config = dict(
    n_layer=12,
    d_model=320,
    n_head=5,
    n_kv_head=5,
    head_dim=64,
    d_mlp=1280,
    vocab_size=3324,
    activation='squared_relu',
    norm='layernorm',
    norm_place='pre',
    norm_eps=1e-05,
    positions='rope',
    rope_base=10000.0,
    rope_fraction=0.5,
    qk_norm=False,
    attn_scale=0.125,
    bias='none',
    tie_embeddings=False,
    parallel_block=False,
    init='normal',
    init_std_qkv=0.0202,
    init_std_o=0.00413,
    init_std_up=0.0202,
    init_std_down=0.00413,
    optimizer='muon',
    lr=0.00536,
    lr_mult_o=2.0,
    beta1=0.9,
    lr_head=0.00593,
    grad_clip=0.5,
    warmup_steps=200,
    schedule='cos',
    final_lr_fraction=0.1,
    batch_tokens=131072,
    seq_len=512,
    doc_mask=False,
    train_tokens=760100000,
    steps=5800,
    dataset='wikipedia_en',
)
Each number is 500 + 25 x the weight over its row's rms, rounded and kept within 0 to 999. Layers, rows and columns count from 0. Numbers have three digits each. The size before them is the row's rms in percent of the matrix's.

# o: layer 7 attention output (transposed), 320x320, rms 0.0587, rows 294-319, columns 64-127
# v: layer 7 attention value, 320x320, rms 0.0341, rows 295-319, columns 64-127
# up: layer 7 MLP up, 1280x320, rms 0.0378, rows 0-74, columns 64-127
# down: layer 7 MLP down (transposed), 1280x320, rms 0.0181, rows 0-73, columns 64-127
o294 108:477519476498494503496515489529500497496525488481459489459455470503506493522481499484433491472529496507488499484507516497437514496496533489515523485480529505473501510497489503502488558480502519
v295 106:541469497493496537482527501500542539488488516574506450482504515475506497496495481538494520495454510510533497503473504485525561491494484529481496488497504496504458480473490502482513527501448494
o295 107:510513476507490538495478443507478444484479520431511497492522458530504500529506536447478476533498469488522522484514485498538482503452522477452478504519492467486506464535477462512462493485534526
v296 106:473486497494515484484490506491499481500483520471499490516507534487511506490504511475466480492514502523483504479551467481508502428483493524492540532512442527507481515442559466490527534484487516
o296 102:536533504534544480524510494512478482515510461484512488512545549519473509479502529508542534499489456505473504557500533553536529543482506488488484402517542509536482452529525516492506508575539489
v297 107:506494497501494475492517478519490459468456484497490498474558499467500429472521553472480509522488489493507508515501491525513482495409533512493503506495525487515476532472507489468487466492465450
o297 107:518520499566492488503481512528535489515524514509497520500470479512453568527453440536531549451496516504454480521507509473451489489516506474509502499500506470458463515536508514490518521477506472
v298 098:543516493490458481445520485492479481521509536516501514504474472509516466524535512468494489517481547490525454527512483468498459497461468520481504494483491503499513526512525458496550507493524475
o298 097:524500503528489483495453498463544509496521556504491456517545529446508489507484488496506506493456485489479507496510497502533527496498484468561511483480481536467504472541474489501519521520475507
v299 100:507463511501555507514512535536494539536458505479524533487483510479534487513521516518482477492476488566469509508541546554479503451490530507456487474459522477517562487502534478492549489511469522
o299 107:481581491519504511486545492516540482478511471548517462498503532484459514476512462483473526490529529521507454504501492439551502492488448457536487551501500462517469507446499469528497462552517514
v300 108:515475490475521462514509545548473469493506477520498525505533459522520518524498510539498477479472499515490484511482488471498485488481493492516500486575478542497492508476481497451520483513500541
o300 108:493479489519535525505521467493507512495518487531567508526463467494518498452471449522504499470555516494486534492506536520526552508526506515451502526447516490501496462515527450493479525485522510
v301 103:488510525505494451503528496514508517504478483512461474486500543505494498518529494482495506502475537492544494516493505529535501460464501532497472506538475521440533481488542500476491509579514483
o301 107:537501508483502515506469471482511525490527537501524507520508480523495500485486472502499514497451481494462479501511471465506490500494502493475507484492513507523469510533522501518498491482489498
v302 102:504497500523523518478469542476554510509520496537544535514495529508495508474480487496499496494546511487488493525498504475525514470488482490485522529501553526511472472518503498488537454473500517
o302 102:495484476449471507536533488488462539510453466509455453504467466490470478517490549486526539495484518531549505472486502515480469486543493473503508495507507472528486505530522513506478509481524482
v303 108:453526501459449563488522501467560511504451503516487497497516510463475536453479468512501524494503535499477522523494519466544514482522474485491472497493546517527499488506467529487493520518468536
o303 105:508530445490496498528486518523510474486523528430488497501501486518513465510550510514486458480496482508545527523496501501461508550522504494490536525504482503466477472504496427523512485561505473
v304 100:452496469477542496525473486519497498502502498467459542502454491484476485499546504546501481477496505542493457477497497498495504518493509494494491514459508499504491561520486512490484492479510473
o304 105:565468469500408519504545504482559511472504492522531472499519523500515492506526476490493531491513484502495481462472493504483514492457499466516490510541476471468492497487493517534504519482520518
v305 115:483505546544478468489528550520505511523527523548492471506502467440434495485464491559492478499519538499472473500468491492530509477509525501530421500530517453497520535528454473488486500487545568
o305 117:539530515464508509485482461481496450478477552516478504471498517514539489510522534463550513500471484488538511512532489496502543513474454504511533520464487491547477429510512505473503516497471497
v306 101:463472508483503491482518445479555519537466507474494477541452487476487507560485525478500509499510491496528487471526534564545497470492499543459481499482512503489519510435442486481542492486547520
o306 103:509537496497527521495530542465480500469517517535535505478549507478496491477503470520509505470488460497493527494490477514452514551486501430561513486492497483494436496514523496514453535464502501
v307 105:530518495511527542472482545489492482498537530511479524528486513502542519510500464507481500518493531541451482507482439491499516504423514507496480548522455470509508493538499492511527506482551470
o307 105:467495512492509515499479445490498517499501506476513505486532519480518485488491523453470512531500453474543543509482524488475490460523474512547507447481514475478479488513489516495485526524467523
v308 104:498509528521512486462488476529462512534521483474527508433515491466466491447495523493492462493501460508532506483493477498507493529497498497516509514493508483517537500489511540490480505472521497
o308 104:518529515488491518515473545487466481480471524485511470490483470531526519469503495522518502505458517482472520492513510580532502509494469488480464480491525505508520519517538534501546482559487525
v309 110:476512532524473514448464478539542538515518465463508480519545517519495476509473544519498492530517428487475502492500509450482541530520458465547505520492501515489472507476493508534523506471505514
o309 105:500516509515517480489542535482451479494489494535545502449457488481509520506527493498482491464533545465530505529522499534498504494517507543473495471509505474509474484509495530497494531425516515
v310 105:487502504476503521496485506469483530473452499485511478489523517469486546513502493527500545520503468541490525489504514524522477511500469514499501516497547537499506506504465510469535507500480504
o310 105:547488512507483494497522538508517493532485506516543505502512527498522455550479514493513489471493511465535494539470493472481539520479515512516495495502513461510529480507487487489479490535490506
v311 106:510450528552520503515521491453534465485470488524504502481459517486496516492524464507488521499491474539468475524463495468519526502466482534505508526451484543498507472529486525485525518488494480
o311 107:469540490480500471469505493542480512496515526470492534502508516495524484522488537492497473498469517484549474483520483482488529495485517471543509493545507500510510481508477455512470491499524506
v312 102:477519528476478505482472476469519481514496531511493470443495504452506446500492527510508492504554517509485467515513438546501487523470528580504542452477515477500503476497516515513508546493493490
o312 103:481503477511475464461525496536501535509482516487504501542521509521466535502450484515462557544484473499498501523474527486495530492455522482490473535482502493494512517487480549472509503477468464
v313 110:484507489464478562513556432467496550500484513525481515503472539493488511542502520494474448509496515491473485471438470458491517506526533481519511481474491521494448459536522469496524566509516489
o313 108:479491526498491503506493536499491492531501477460491529497507494522550485491497507473505528509499489504533438530525511509533509505466492484481483491530503517506564475450517547494485505508489499
v314 103:466499536489440526486501505492504480484540493511503472486501504526508501484514491528510498539473462514487505477486473462515455480541507521489475524461495508528515487521511495531503483505469541
o314 102:484514423522502488552510507509502549476492511486501496490483507498518474488483531502498495501478515488512497495489502510512551484498481527519499505512487457531462474503477515484467533543522461
v315 114:525489485466539536507529484467508516479490498566508443489529543457559482511521505457495505526478497535542502542532490517543491467532510541517472526491488494475508496492537489492512541530504517
o315 113:523549517488502503498498519479469483509479540457524495492477447544468469490485493497507477471493464509493500444508522475473503522487525495465498514489526499539492520524499485491467483467521485
v316 105:476570497490505528494484474487506554467485516479481534519502473479548551498464544480446474491494523532491539497493467528456550448471474490497470484506543472497473469464490505515493499534514536
o316 106:517463499530505501510508510480452510506480521515483489493480527493499520492531468540506529540499477513492474526474490472494507488498531508531502546451504493496510486540547492543488459488500551
v317 099:488525528480473481541477498491505522483545489494512496516480477568499524486478507445529479500560511503516537569496482513523527479463492462504512503492495549479494488495467498477488477521502513
o317 097:500475464489491477518493494508455500485487476549508518486491530452496452524515492502487480526455507472500478500549517501523432538514506503511492488464527482475504502543526471488527504496504499
v318 101:530493493481531532491504494527499499487500479493529510513494498472514486460485486477528511538496471504537478491504472507496517476500466507508468482489518523476508501485528485519514512459488466
o318 101:499526508536488491521463509490461533490494524456521504495469450498512483554478519467467477447494487499504508550484484494495498546541495483485545483540487485538499506510518486499466491513525535
v319 105:478491478504506551513501469487512508471518508475503503544514515486521503519547519497490452510503498534447522525543457518510477495562529526472485508491492496465524484516514479502458501493495544
o319 107:479538531499476479494454501502469516541476485464499483476537521492526506463506472512509496551488487493510511525515507504451494505463524540518487498507469469524483501471494530504484510495524485
up0 110:507518502498497528508509531489527494482586480480481494509532484504551469516505500540512485536460475527519508452499468498516526496494505529468504505471501489503516510523500489490465492486492513
down0 107:461502509505534505533496504500469472495525468483524509497484511455479537524490562506503512495509494508502503517518470508463515470518544482499498502472500523476482519464533516469514514498445505
up1 105:505489494472522511551528507519507519483503509509480481500450490476532562469525491511496473515510507464491551522537535517446458488517526505483535438511511518530513489520520492498468540559524513
down1 100:508508536496477551491474465488474504482524458478465511501518469493472530464512489503532505523502500498452480539473485514493496534528524531469506501478527509492517521495500491514476509427502492
up2 105:478500517482494527520464499470523488481511494525507507523513534473501528531503525457424520470502482448472519484513479499489540494469491487525497534469471450476511490456507525545516492513518524
down2 104:504469509511540503527474505471544473502543497507492455481501484512472453524499512471474480524534542512506524524498525461454485512503451502494507520541501537502488487531500513500466483492491463
up3 101:448511506525509509478487462458485495510454488518483538486499537527476520508481506492511529495524528471527506455560492520492472507471458488497519471501464520495481493469522525511488516480535517
down3 104:524520502478531528522521465544499490522518471488505490471520515486507458498467513471487506487485495506452475447505507540484475528465514493481524506531494493518509493440497494498533565453513480
up4 106:474480465475501478503481521474519494552558525481486503537527470470538519516471509520483500460487515522456501557478486474512508521526505521505529486479462536484507473509525486479506514485550455
down4 104:447492480491534465480502497465486504504480529507492515515494506506475512518502486500563451529467529455496491506519497485527506531485514505474499499486497509519482517543465511485515510531495509
up5 093:495455482485463539506464534450506518464459465521518485539499520511505526517467470489510507492505501553486478500496515520492501525518513504471489506467498517512493534496521551487509539528492490
down5 093:503488466494474532501465468528477516522495522490512495484497545503492487508459472492466496487491491518511467469500485556473516516517508511526513522540531507487480501542520484542482484526504496
up6 104:542479507557535504533493523519528494513516493523515530475476483491453505514501534521561468462481483478490513552519491523491469535529488505539487482515453506454529522497459462505463481480511468
down6 101:470445508529506519523506495508498521527483489529499537505468498501487484513504480522526486460496491477511501514504484449477508511486485477470496513493521538511538546516546498521513500481499521
up7 086:484493522517494507506551442492483523509481507493526430496563526513478516467487541459467525485503453465528502508495542525469499480532500482500520485479497491499454528501505504533534462505518503
down7 095:477526508453493496504534474543541498477529515498496502557436543481443491508502501488483524514485543501470489490508496503486508481520498529487509538514517508527542488505514516503533479511491486
up8 095:474508502536491470492513519540482506490498505484521510503518507498498519477511479468504510547499520510481473516483520503461503533501486486469521506502536499538538496519514546508493509560514492
down8 090:516473487516486505488498498497488501505508505484493526531479529499553499520486496497498510521496486490528516497514498496457494522491500485501491521505453506492518509508495496512474541494548516
up9 094:521491455463505517490496506526506484487500495457537529514485516457504529541568486489551456495498480536471462513465462517499499520461517470512509469461515545503480503517491479473513534523492502
down9 094:506550492521468540499533481486499529460481477478506466489468526527444436489501543525504542520490501491468472513539521477495482543536486495501483486480482477538499552497510509495508491431519486
up10 107:462516514539524515528520517485476530510485525493542527504450495486483487543498525508469502497501507505511512499469491469487496500514497496531437484492489486552500537498460480518524506542500530
down10 100:503503559481505470507513503516504491513487523488486482539502498505539521495487509524471469482495512495436527535504511501502527502538501472469494517484523507512470510496505512478515484482504476
up11 094:494512490480505506518543478508507527517505447525510476487457517508503502524526472534521444432482495543483486494543509522505535496485472466504464517512514515470541474483449508506514501504527479
down11 100:474454470507520461495512504482494500460500491541462548482476473490510508487504479466495518502485499507481500527522472479527449523506507480491496504501519531522494452508493505492487500481467520
up12 089:519474478480489465508488493489472497537479510490516467480488519512517487489521513500532478485486485509463518502499504466548506481463423514493495508528466529479511456473502500467534518492502506
down12 094:472482496520506495503500497492539524488515484487500477497500546495527480497485484530509494512469465526488491549496463522526478492502498558440492533472497508512489509521480551523481539488490511
up13 103:475522489478551491502478513478494489502499478472522528525521485479491508511488532498529462529493498503472484516467496531465545493493458486541542536499541483471465490498521493502487479492468541
down13 105:500523542512559497516479485539467517527488465473478523492468520535553449494512498536486472481518492466517530492540479519478513514507503466453513513514532476529507487460506520499485496473448484
up14 104:456476469511481467476478449508483531497495462490522521521483527495470480503506515525488540457488478486478518539523502489508487461503534468447520512460499507505503475451510543523495466501506545
down14 109:505498467500518531454486491515497498497493506493466470520506497534533536510493527470519506502488545456497519494522484538565473489465509509515489470506494513518535507504517476451516495544521481
up15 116:572514516516477536455533469540481556481529522495489483542462528506466524512493496542528504473481522494524504481482451479465522478499543492527560473498504485492523515481538492508502470517504492
down15 107:502487511539493495480494476515504487502512515514498517481515469544510490480530544433515519501500469490484463492499506463489500479498485500503482487468490497496480534504493491477483530508520498
up16 103:553485470521530509474515497496504517481488533550555556491490518545498543474503399507483505492501483482513546496514488511529524521547502502509541501529503524484524478486495473497517504501514485
down16 092:452456527490539489507483530469485508469478510550482457523528478556513545508449486497530481439475463478513489548491476446503483527532448495498479481468520500546498537516510479514479508532522485
up17 090:520502500472536505499505438493556487489506483530525485491483515521521490479486476528510454519483490538510481475485440510463544499476519478498514554543506527489536485489506473510482540465500531
down17 100:499465510532495509496528526515464492491515487469447486501514481472529507454514514522489496532523465497519505500494507506532497473450474541460494481517457475531508513448490460517464506501517489
up18 100:472520512459490456536511436496512498554498488510519543470479421497484495503510537479488533447501473457555476536487488526497496528485522501511461523537519494470535562517475488515526507487505513
down18 100:527484497505529509492481515558503544463505482556527514493494487508513493481498517444469493452495430478545509433450490527500489498512466525500496500480516511508485529504555512537492548492538500
up19 084:493515508516517472505488494472500509450547490501524490539523518502495503558492486460486483457498505488500529525520504497516468509458489515540502481533515481526502501502507507520537528464473497
down19 093:486532504490477514477512542547472555455504523479488522534505511488510523497521522494469517444488503452558504511480526482509509514454442501502457491495517520507508490451501492526502483527526503
up20 088:476492461515478516517510489542487470522496465461476499492493488483509499426510490529517502526471507511504453456501467506458491473500523475438493468496554514524483492482505502507506454477496489
down20 090:505498469482524491510503493489476489521497535467547479527530500489512513499546512495556533440524474549470477482502525506498540478471496468549504502513523487506487507484512564485522513472517498
up21 090:521501559510470465508472496502502524477516466490536469528502502493470548522497464475491523535489519537510510496504503466455477495519514483497482503443477533496495503502521487486470507516498496
down21 091:487495499504487489464525507471528475478512511496477507522497505486483509500538502476494512482496487495514530496513526511517501470496552550508453436531477520540492500525496498513541503453482532
up22 102:476455447476472500531469518501500524484502493508488479524526499522528481508503489482527423543525505528508501506502476521496482456513510503507536523449528476513479490485494494484504512505524445
down22 096:509480498520525520519525487485554505531499462464469513500511520483516489514525504474472500469478496506504480479474534492563517502492532482484468550456503514499518495504499491465528487486500511
up23 102:485449488477503499495513482511519556468556483504544489525460521507489468526512502511473475464509481458529495478454490521519499520519506525527505476511534522505507482457527508528543511573509507
down23 099:515454485535517501482503512532469445490471522494495491537482497467488530526515502498467525523519521490494535429475484512479476495480535503548499517474507422518486473497501523523523485501477505
up24 098:503520473452498452499516536496485467474505521552552485502497533484485534529481530474469498489491495515494528497502489486515540468445459511527526467513492482508487484502513488495500472509494478
down24 097:510516545441466517503517456485503498501506497466502493476493501467487500468551496505478449494465493512506472538497500539503487543494530537492480508454510472512477481530473491467529525501471507
up25 107:488515481539510509497493475516498527487583513489478507551512514539520522483533497533528490524539502500498479521516495492486494550506491470548477497495534536512498514482462515489492492486526507
down25 110:493470511483537524487513454513514488501478487474479487495516479485502532472494492474525484489512548461489473490511472510509521496497517490474462534516486509469506512489467494485481529470509488
up26 083:485530474500474510490539482530543527521462514485521493486501500480490502510527527513522487474483518528521460476510484478562490462541491467484512469469502515510514525471506505485500510490460465
down26 089:482451532511497490509479509492513501468487535492494553481468508496510517513512510469498493504488532469509518543519483505438475495488501527519480508500531485525505522523524480543494427506523449
up27 099:531507490537524522510459511504530508477504484543480507491500483478461479489535497499470501532507494531524497478551485497447500515481506450501480524452520497472490538480513532509529490517513463
down27 098:496468515493492525501519514518487506489508477470504513458470557518481518490461512489502475485497498504474552478504515518530499487477481486520513490529497483473472509526518491498513494527542523
up28 091:505484511510502513480478537532506497507469499543523469547497465525516520480464529529484530520485536514476511495510502524511476513498464470467515444467526504498462462488532508485544463489477492
down28 093:469478539474525486470543455483455478446507544470553459465482519506460491501508472466492558514487460493531472527532496465508480491507492503452469495472529517465508514504511487501437540476468516
up29 100:515493519502514529559499498497507438497494504491461485475487503466499483489552505475519472518513495465496483489506532466488498466516438534527500470506504516524519461480502532523538503540505518
down29 096:477473485522476531548488516512546520520496549475547520468506523549535558526464479471513494489515470513470495473487472539485478509469480449526504543492544512519482491490489509516518492556520523
up30 107:500526466451543531520469448478516470515508461493507478492467479477538501487492492542503516508503518516459519533491485481500533483488516503524520534529518479490523554491538528526487489490480504
down30 099:498502484502567536487514518522498484455492518442495510495480470460516498499495493537451485502444528523542460510506470516481491480474512508502486530477485499523476487557461426562522474534498501
up31 096:502487469519502502460485534530496515485521550486482483524498486531513488533461522492474518500491515487526531547483477496479527464521552485446545492521481518497447505518536488486456478468499512
down31 096:480528500501544478506510476555467503492510430508478527517515485521473510465504549484490512514514478496505510485490475469511487466477499521537529476502456493478491480508514551470528505508556435
up32 103:472500518524493528497524492517528510503481536513460511497517486485514492432496507499476514525447525507492510528477570526498499513472520481511498477517499551522487471522534497568479534491509530
down32 106:490497484496491499473465465484487534520465477503496539521533494536508512495491514489473515496544505509508486512464505522464492496485552480525517533505441497498457513518476502517495457479538469
up33 098:497493500491444503534514492526486477480511516488478477458528526535456558525537465487497463553462503512521488479502547536519505501510475490488469494522525463491513483475460533513454496498495496
down33 097:476483502476535484440493517520461512524486542482487520483508479503526445462528496518485490490495503520517476454502461487491497476529487509574482495480507493513518508521511495528524515468521490
up34 099:492478498524433532512540551481485445524485520475486523498513508517538509488515500520472497474507461493506473532475470493516547530470485523514518510534534487470525497495496502501510507474525482
down34 100:502531546500489536498484487491474475510523472500536528504477505465476481473505517522515479509522542528526472454515542483518503468497502510509504509486487434511519526508523504506515492497441441
up35 094:500548538498469487483495489471536519478518500520483521527478504449499513494506533539447453549526519490503487495514514513548532521530543517476525506532498479536513481483505524524521521502529497
down35 093:468536514512515486495478505439541470505513524533551474533494502499509533499513471477509496467476459504519466469511509541477482512494514515530487506482478537499531481513500513513463518454514484
up36 103:517464526554568534514516497529524466513541506501502511514512493471529478505542533505504533505524517506515469552522519493553512442486526493501466516474544503493479474482479481494488546507528519
down36 105:508497484506493486521516510521485540498508491483534547485470492503538488536528496491469515514470516522486505526507513525507564542508471522488518538451452526485522486453465474507510517494538477
up37 092:457452476507511474476497470518493525453497480471491485484501505473493506492522523521534536482502491494459514502520485512515474513526492513507509471481457458532485473538481518460553472499504480
down37 100:512528479514493500489553456496524490496461480517524492454479456506462515526490525518509496546456459452542466470473495466487523504500504496503523492475499520487566509501569508506501504461450540
up38 105:478483481498549501509495502504473474476505460529489502465523526480522540507511518492491516528527525521536460515521489539467518507526487538480475489492507546504511534477466468542473528524452541
down38 105:523549512473491497533484511561524494508515531444520496532527499495481488508476507481491504523476523507480475511506512445476495496464508504527499547483498529504494519523431470473491493489471475
up39 093:492503493508504473480522494504458525494475488500522559489490468512531519479504500542470552523477486503464486510534468504483496492505500496494532530487509503485457471485495502475496515503497506
down39 094:485460458496548495463510528511531538478489539495531529519543546541482489485471537471472514465540509447511512512514497468542474489515517527563489467476485497488505517468516515487491465507436497
up40 097:507481548520496496506475546532498523509477545513488527456475507503532500506522492497485513524445467535476511479538525470512496525484484463480479519488540512535482442510522520514489483504475468
down40 098:516480497463548527511510496467503482495517531517501534479471508486534519527490494511472509457419457490474480507517558486493497517473504537491503471462493509516461465499527508464527514474495466
up41 113:496490483507506524500498520494511516528511509491516511488458514485506510483506466504570503516481501501533498515487500450512476512469475504537490523514533503458467474507525487488517485435504498
down41 115:514450520504459545493476503479567509520512547485460479505488505512462573522488488470511526471482464492528509491489468541460487565507480536494548508520538483525519493514505537526506517459528462
up42 104:495477482430510527486520587464469455494499501544495465473490502525524509469465525516456488475468526505490500508489485497497524499489493523501509505488543543538464475504492522490507518504504510
down42 101:505491499489473496495469557496522438471540513504512507482468502474535450453460480469502521495487569537471467484495533492471463463478474492477510495491533481499499527528482540495514544505446505
up43 103:507507495524480539498497508538528501545446504482471477508504517489497483471497482478535508517481506530472517464459507510463477535503472524511527496529490475530502528530503497488508503519549495
down43 096:508485476510516550466508498496518446521493500463547514489501511534518485481465504491550501481493473504499518515538485557509519480494517484459508480463492468454484538547506500502516486572511488
up44 111:503545522497549514537511512496481503452496510490528486490538508482487504527513514482521470469491553507461519521462500494501475498513484500478525484485466474514464532519495484494511502488515519
down44 107:482521528485532484514464511490450483468511489507511504464523525488481476479535476531486488541475487508483503504499549543482497492515452480526499506524479496494500467483510494497512513525496506
up45 112:509500477483537549501510488475510544517539455502486532485459488479493533530459454495535461524471544476511521514503504476504507527505448514502510519463500492475498520499490494503483503498510498
down45 097:528476508508496475499447507492492516527552497525490493481523471523510469491503493489484495509479515505508524524507480505511448461517497510546544483492522540490484505545473514461481494479465508
up46 088:512536474482473523545476507527472518531517511505496483452475511526476562532483541482501497491493497505520527523505543484511469468533528452510481529553496485508524465458495550524516488458507497
down46 093:468441475503533516489556488544481490493548493510447508498506516535505546519505486495521501491477495521477539490478507518499508554467478516490475474525536512483450487537500484530500505556504491
up47 098:456459512494523489499490485446431539485470515437504501483474517544478442530501460510499461508518475478480486528532512502530483510491506459467491510503477466522505479511498477510513477513479500
down47 097:483504500534536493481515498520446463505495507492472488504433521466447527497476527478475513502521529513492514549510495515473525491521477509511499511491574467471522496516498451550507551445457493
up48 100:469457505510510497474492466519489493462506452510524525545485527456478468503496484513428558521537498479496484491463479485515504508472547531515505490491515500533497532504478518532487521518480522
down48 095:465514516522505492487495555485496479485509510525493497489467477496492509515496502483506488497527532507501499542514499512518493498469488482492452518510477463486511424469484509516536507480532501
up49 102:545493496537528506494510534517527513493531476533491480505476497487492473517536540470469475497507491485519529575511526486505493495475491478507478490522529508484512500505482489497517480466482523
down49 106:537505521501453499533446511518486474466522530466482489510524514505490506517468484502452489508484492514488523476462492488509515512524491532472514493438486469502476513465499551492481489539459501
up50 102:547479547504493482482519495534528520445531470452512508502475556505542519485485470503511507505502516515532430478543500451491501528573502537520532498512508456506508465497505471495482483477499529
down50 101:466498538512468519496465523467529508470512477492497471441506525494507542503515482515475524502495461515544499501529501490505503464509541522504531493501482471508493515536512481465516475472517473
up51 100:466479485517504531459509498461479485469457489511509552471488482521494490431564514505507541510533456489494489461506529464471466450477542540498484481516498509475501502491535477498512476496508519
down51 099:481492523484453497483498465494508500509514507498474539499509493542520529528482554512512498488502485489497481502473545466491487524511510488510485449460510436503472514513473534495519506546494502
up52 098:523470495491492507451473495488521463526521492515498535518478520500474504516471479525492497542523477511516495410485497510491507461556492476531529473547428484441532476515506467511512507543512511
down52 101:494527512508528452496498537509486506517478543517510512529466537495515474491479481488450484535480500478470510520527512475507498499517465459459490478485465507501509506490539507517464482496510516
up53 093:503467486490511496514523455510522434476494483502516498494494477490539515463520504507494553498510490519487487509518480484455538507494546499506544485540535521504490494520499497517504466502509510
down53 093:529475463499470476532539528490509477497489481500467541504462532442498484491480468512564483515538523539457505493512486505499481494458506504470461517482501534511495481513472454503483510525480478
up54 098:484489486472526455485508521550463477479501494513500509470530529507451467513542539518488506498492510486492539483522503484474509473489478488507467480509454535487500460493472483534514493487526538
down54 098:512501534500466500498478485517497499550475468525447506510492518498440489492494524504480524520520502514506494489512511477515517461459518522506476544489502556490485535539525530486505500509504503
up55 099:491503483510484504446547481508496445506477497519453482493499500487485483516499484491526519521476537522492478505529529515530534515481493515498463487494528464486510523512532491501500513481497526
down55 103:500448506459496513494486476482480471452560503503478496497474504508557544487552518542486521474509529504507569519480523510500480486480469485480521507442482520512503521503478507490499558466484473
up56 106:530489497490465488562510487557504509485541519506527509470446505479536526496486491480492467494482468521519463536470483522513506466495492496511507510507533473482518504481529468498528525510470487
down56 102:492534551494497508492543516517559489503491507494475488507512496527547491500502499516477501512475494529520467468487488468465528511527492490499510498526513524489527472534481495542523478517551505
up57 088:489502529480490529483518485512502504531503504488494525465467526505530482523446523539487538542452512500495515529470509494508509495475526492519507495463467491522487521514478515475499509445529540
down57 105:465498497503488491501493462493525536506452523529504499474475495528521508487463491526517526505459547498506523475481542532539527516517526482472504514499502552476490526491492536483489510451529528
up58 092:511525548530488511515512562496536470493500431533481516466497490487467524544572473471469482504521482503480528476511482488453491539523485525460489502497529515474485511520491447494520496487457530
down58 094:487469486498533523457503471517487464478477483476516505510464481479500552480498490509479524522473486472517524454473505479505515497503507473508496432489504479475497541459520517526547484521469549
up59 097:482461490507522464469528482491470455520517462489496493506505511517490454505516508509520517483500529504522494520462489498510548482530491500551501449527535528506502482448430487465514542483492502
down59 098:438502506514560498484476466450518464522505536529527470460538463483513500487493530527498476500518484509535526459501492521493464490459488492531548458496483506466462499503479492465507487498462480
up60 096:481487540480470511551507483532540517505499514497529514511495434512432529524503511470446524467494510488484475497530499506450464525491533517525488490474504451516499525485551529494511494500540530
down60 094:485500542473486505451476517485489524483479528503480478523486495474495496523534455512513499496467527528471467528483493494488507498507502495501485483511483507502481532542513460515536536531470453
up61 113:520479546490469516484502470522485489531482503472506519527504530480505471492533550531520496511510518488484581491493517488547538518536446563510449525473512485462462498486506507497479486498542507
down61 108:480459459485482479501534463491492472509540517462544512501500474519472485491479520503558510507517494518483538535489539471507495481490488492506533497504571499499480498489501498475535530463531487
up62 107:482468481525483475510503526496449491514534488524501498478524536522503523487494470462522508514467461522517471491501448515480491534504516523487495515473513477512481480523495516519532484528532507
down62 102:515520490530506503522500524502447509506488516519543433496492498509460482506527484484486475500466449502489493484539463481490523488483520463541508525519503482516514482506472522553544496506509513
up63 089:471513501491551509493523456552482508491488513479536475473466483509527496472539507534511536468547471487535553534530475518505492523484523499468493494484454493473537513506481481498495525488509486
down63 090:480517471509513476527527517491529481510523494488478528514519472454498521474537486482492531467498520478514478503522535532520502499470467460534501459511476497486501510536541533545517558494539531
up64 102:495547492493468494496528523463530489503519526513555532501522505523487530487498483468511476513475487480535473508533428517456512504488488507528543556514495520486518507491518477492488531492509481
down64 095:505490470508511558491502504492435487482512480510498484484477530456528482513497553460536494526547511486466500487528509510473485526505509490541512471509516519537509475517454517476500518516533532
up65 088:510511474489490508505501464487532499506507451503532509503510476499480450526507486493485486518476517515503534517503484499487504496471455483474512549522466472494483498460491467467495534461522516
down65 100:462510545520478518493526504512535463482509523482469467482505537462517500496508475523513483552498462507507544512466502502521478533503495501522505491518473501502532498468510518482520512494498500
up66 100:522497485480533509529525481472495507522514518448553476496525492493522519474491529502488463487533479517536502473510502487473502513477565550534493472539530473533492571500490448543516448536490499
down66 101:495478464553524468471466477507516527528506510496512520513481537542504472504471531490505531494493524498496472506524510542520529447522514499478532503447547482562471500504512488518554503463529503
up67 090:540510499559544497499488501545497542499520493470475536510489477540518483483470520489434506496538473483497533499457509527478568547510494486500505498477496541486520469513508513538507473439538512
down67 095:505468433476501480488444490480502492520518510507514490432491503507488509527548521523542460510516531522481539506520489459507499425453498510450507505487518446538502517538509504516498493462519497
up68 094:472476475490469523511454478508489534520509512482485552463487482487508525561484519507512506480487488486529538517523494551482500509468493481537497491552484524511491518511458526508511536473520514
down68 087:489490471463490521490488475449519483493498496504552514469478503473496508503564505518469551497503471577480514513507550501538516498530490517522503495496482527538523487495486504481472474561494488
up69 092:493502505561471524447506477480514553504491522516473493451510509525487468503512463509483496485519465477464529520518529459544488499498497524499498520482509492535547466546519510464501482527487481
down69 093:519534498523527440515501561507521497489541466510496503572498464483532513512505525483485515505483532511503505498495468454453514505498458513464476492506501497460443481446516518536486481506463511
up70 102:495502512484490471526523501519508449488509473515500558480494517473492531500505472521509511473471511524505489502497454501516531488493466496532459463494500529541475478524511491506527509474511533
down70 097:476476501563497508509490535527524512539478454488512463515435533501489505525506506509482472525520528478464497509484487517514504494507497492475483519467486464460492560521457474496522482523561547
up71 094:487494526457527446518490503439506527478482483508502555510506466532515479496476512494544523514508495447487475480452476506512484507519481513484524531489510525461513494465547464500490522525503521
down71 095:481476520533535458487511498517479465523518525500522563484566519497485454484539488487510496525523513487479507510462492471516508492559451492525490444411489498488494521503496505496492536536495480
up72 098:493531466513487521537529466495456490497520506513489517457501499513490565519526485502522476550499444502524526522516568501478517476540506548505503466526488539512462537487454475513500505533469486
down72 097:517465508512458474498494527474531490485521462503480509480474541505569477495512498542522505519522502524525490497522500530468489532517467545506537510552497515476482526525487495535436500502502508
up73 102:492485476478530469549518469524529527513508513510536460535509523510508487489512482462455470525504503475525539528501474457523491517469491467508491489497489495499503552508497510479509472534504526
down73 102:525497506492527486509488486474538501483502471500502502534544455501499491498495514501509513486489546494510489486508464475521550498479491519526499484556514486462480521481491548490507454498484493
up74 110:500478460468482515500493519516464538547515515497525490513485491473509464480504483493481484499465546536525481472495444465476512491486497474465489524510517519489490480488498558494507455520500530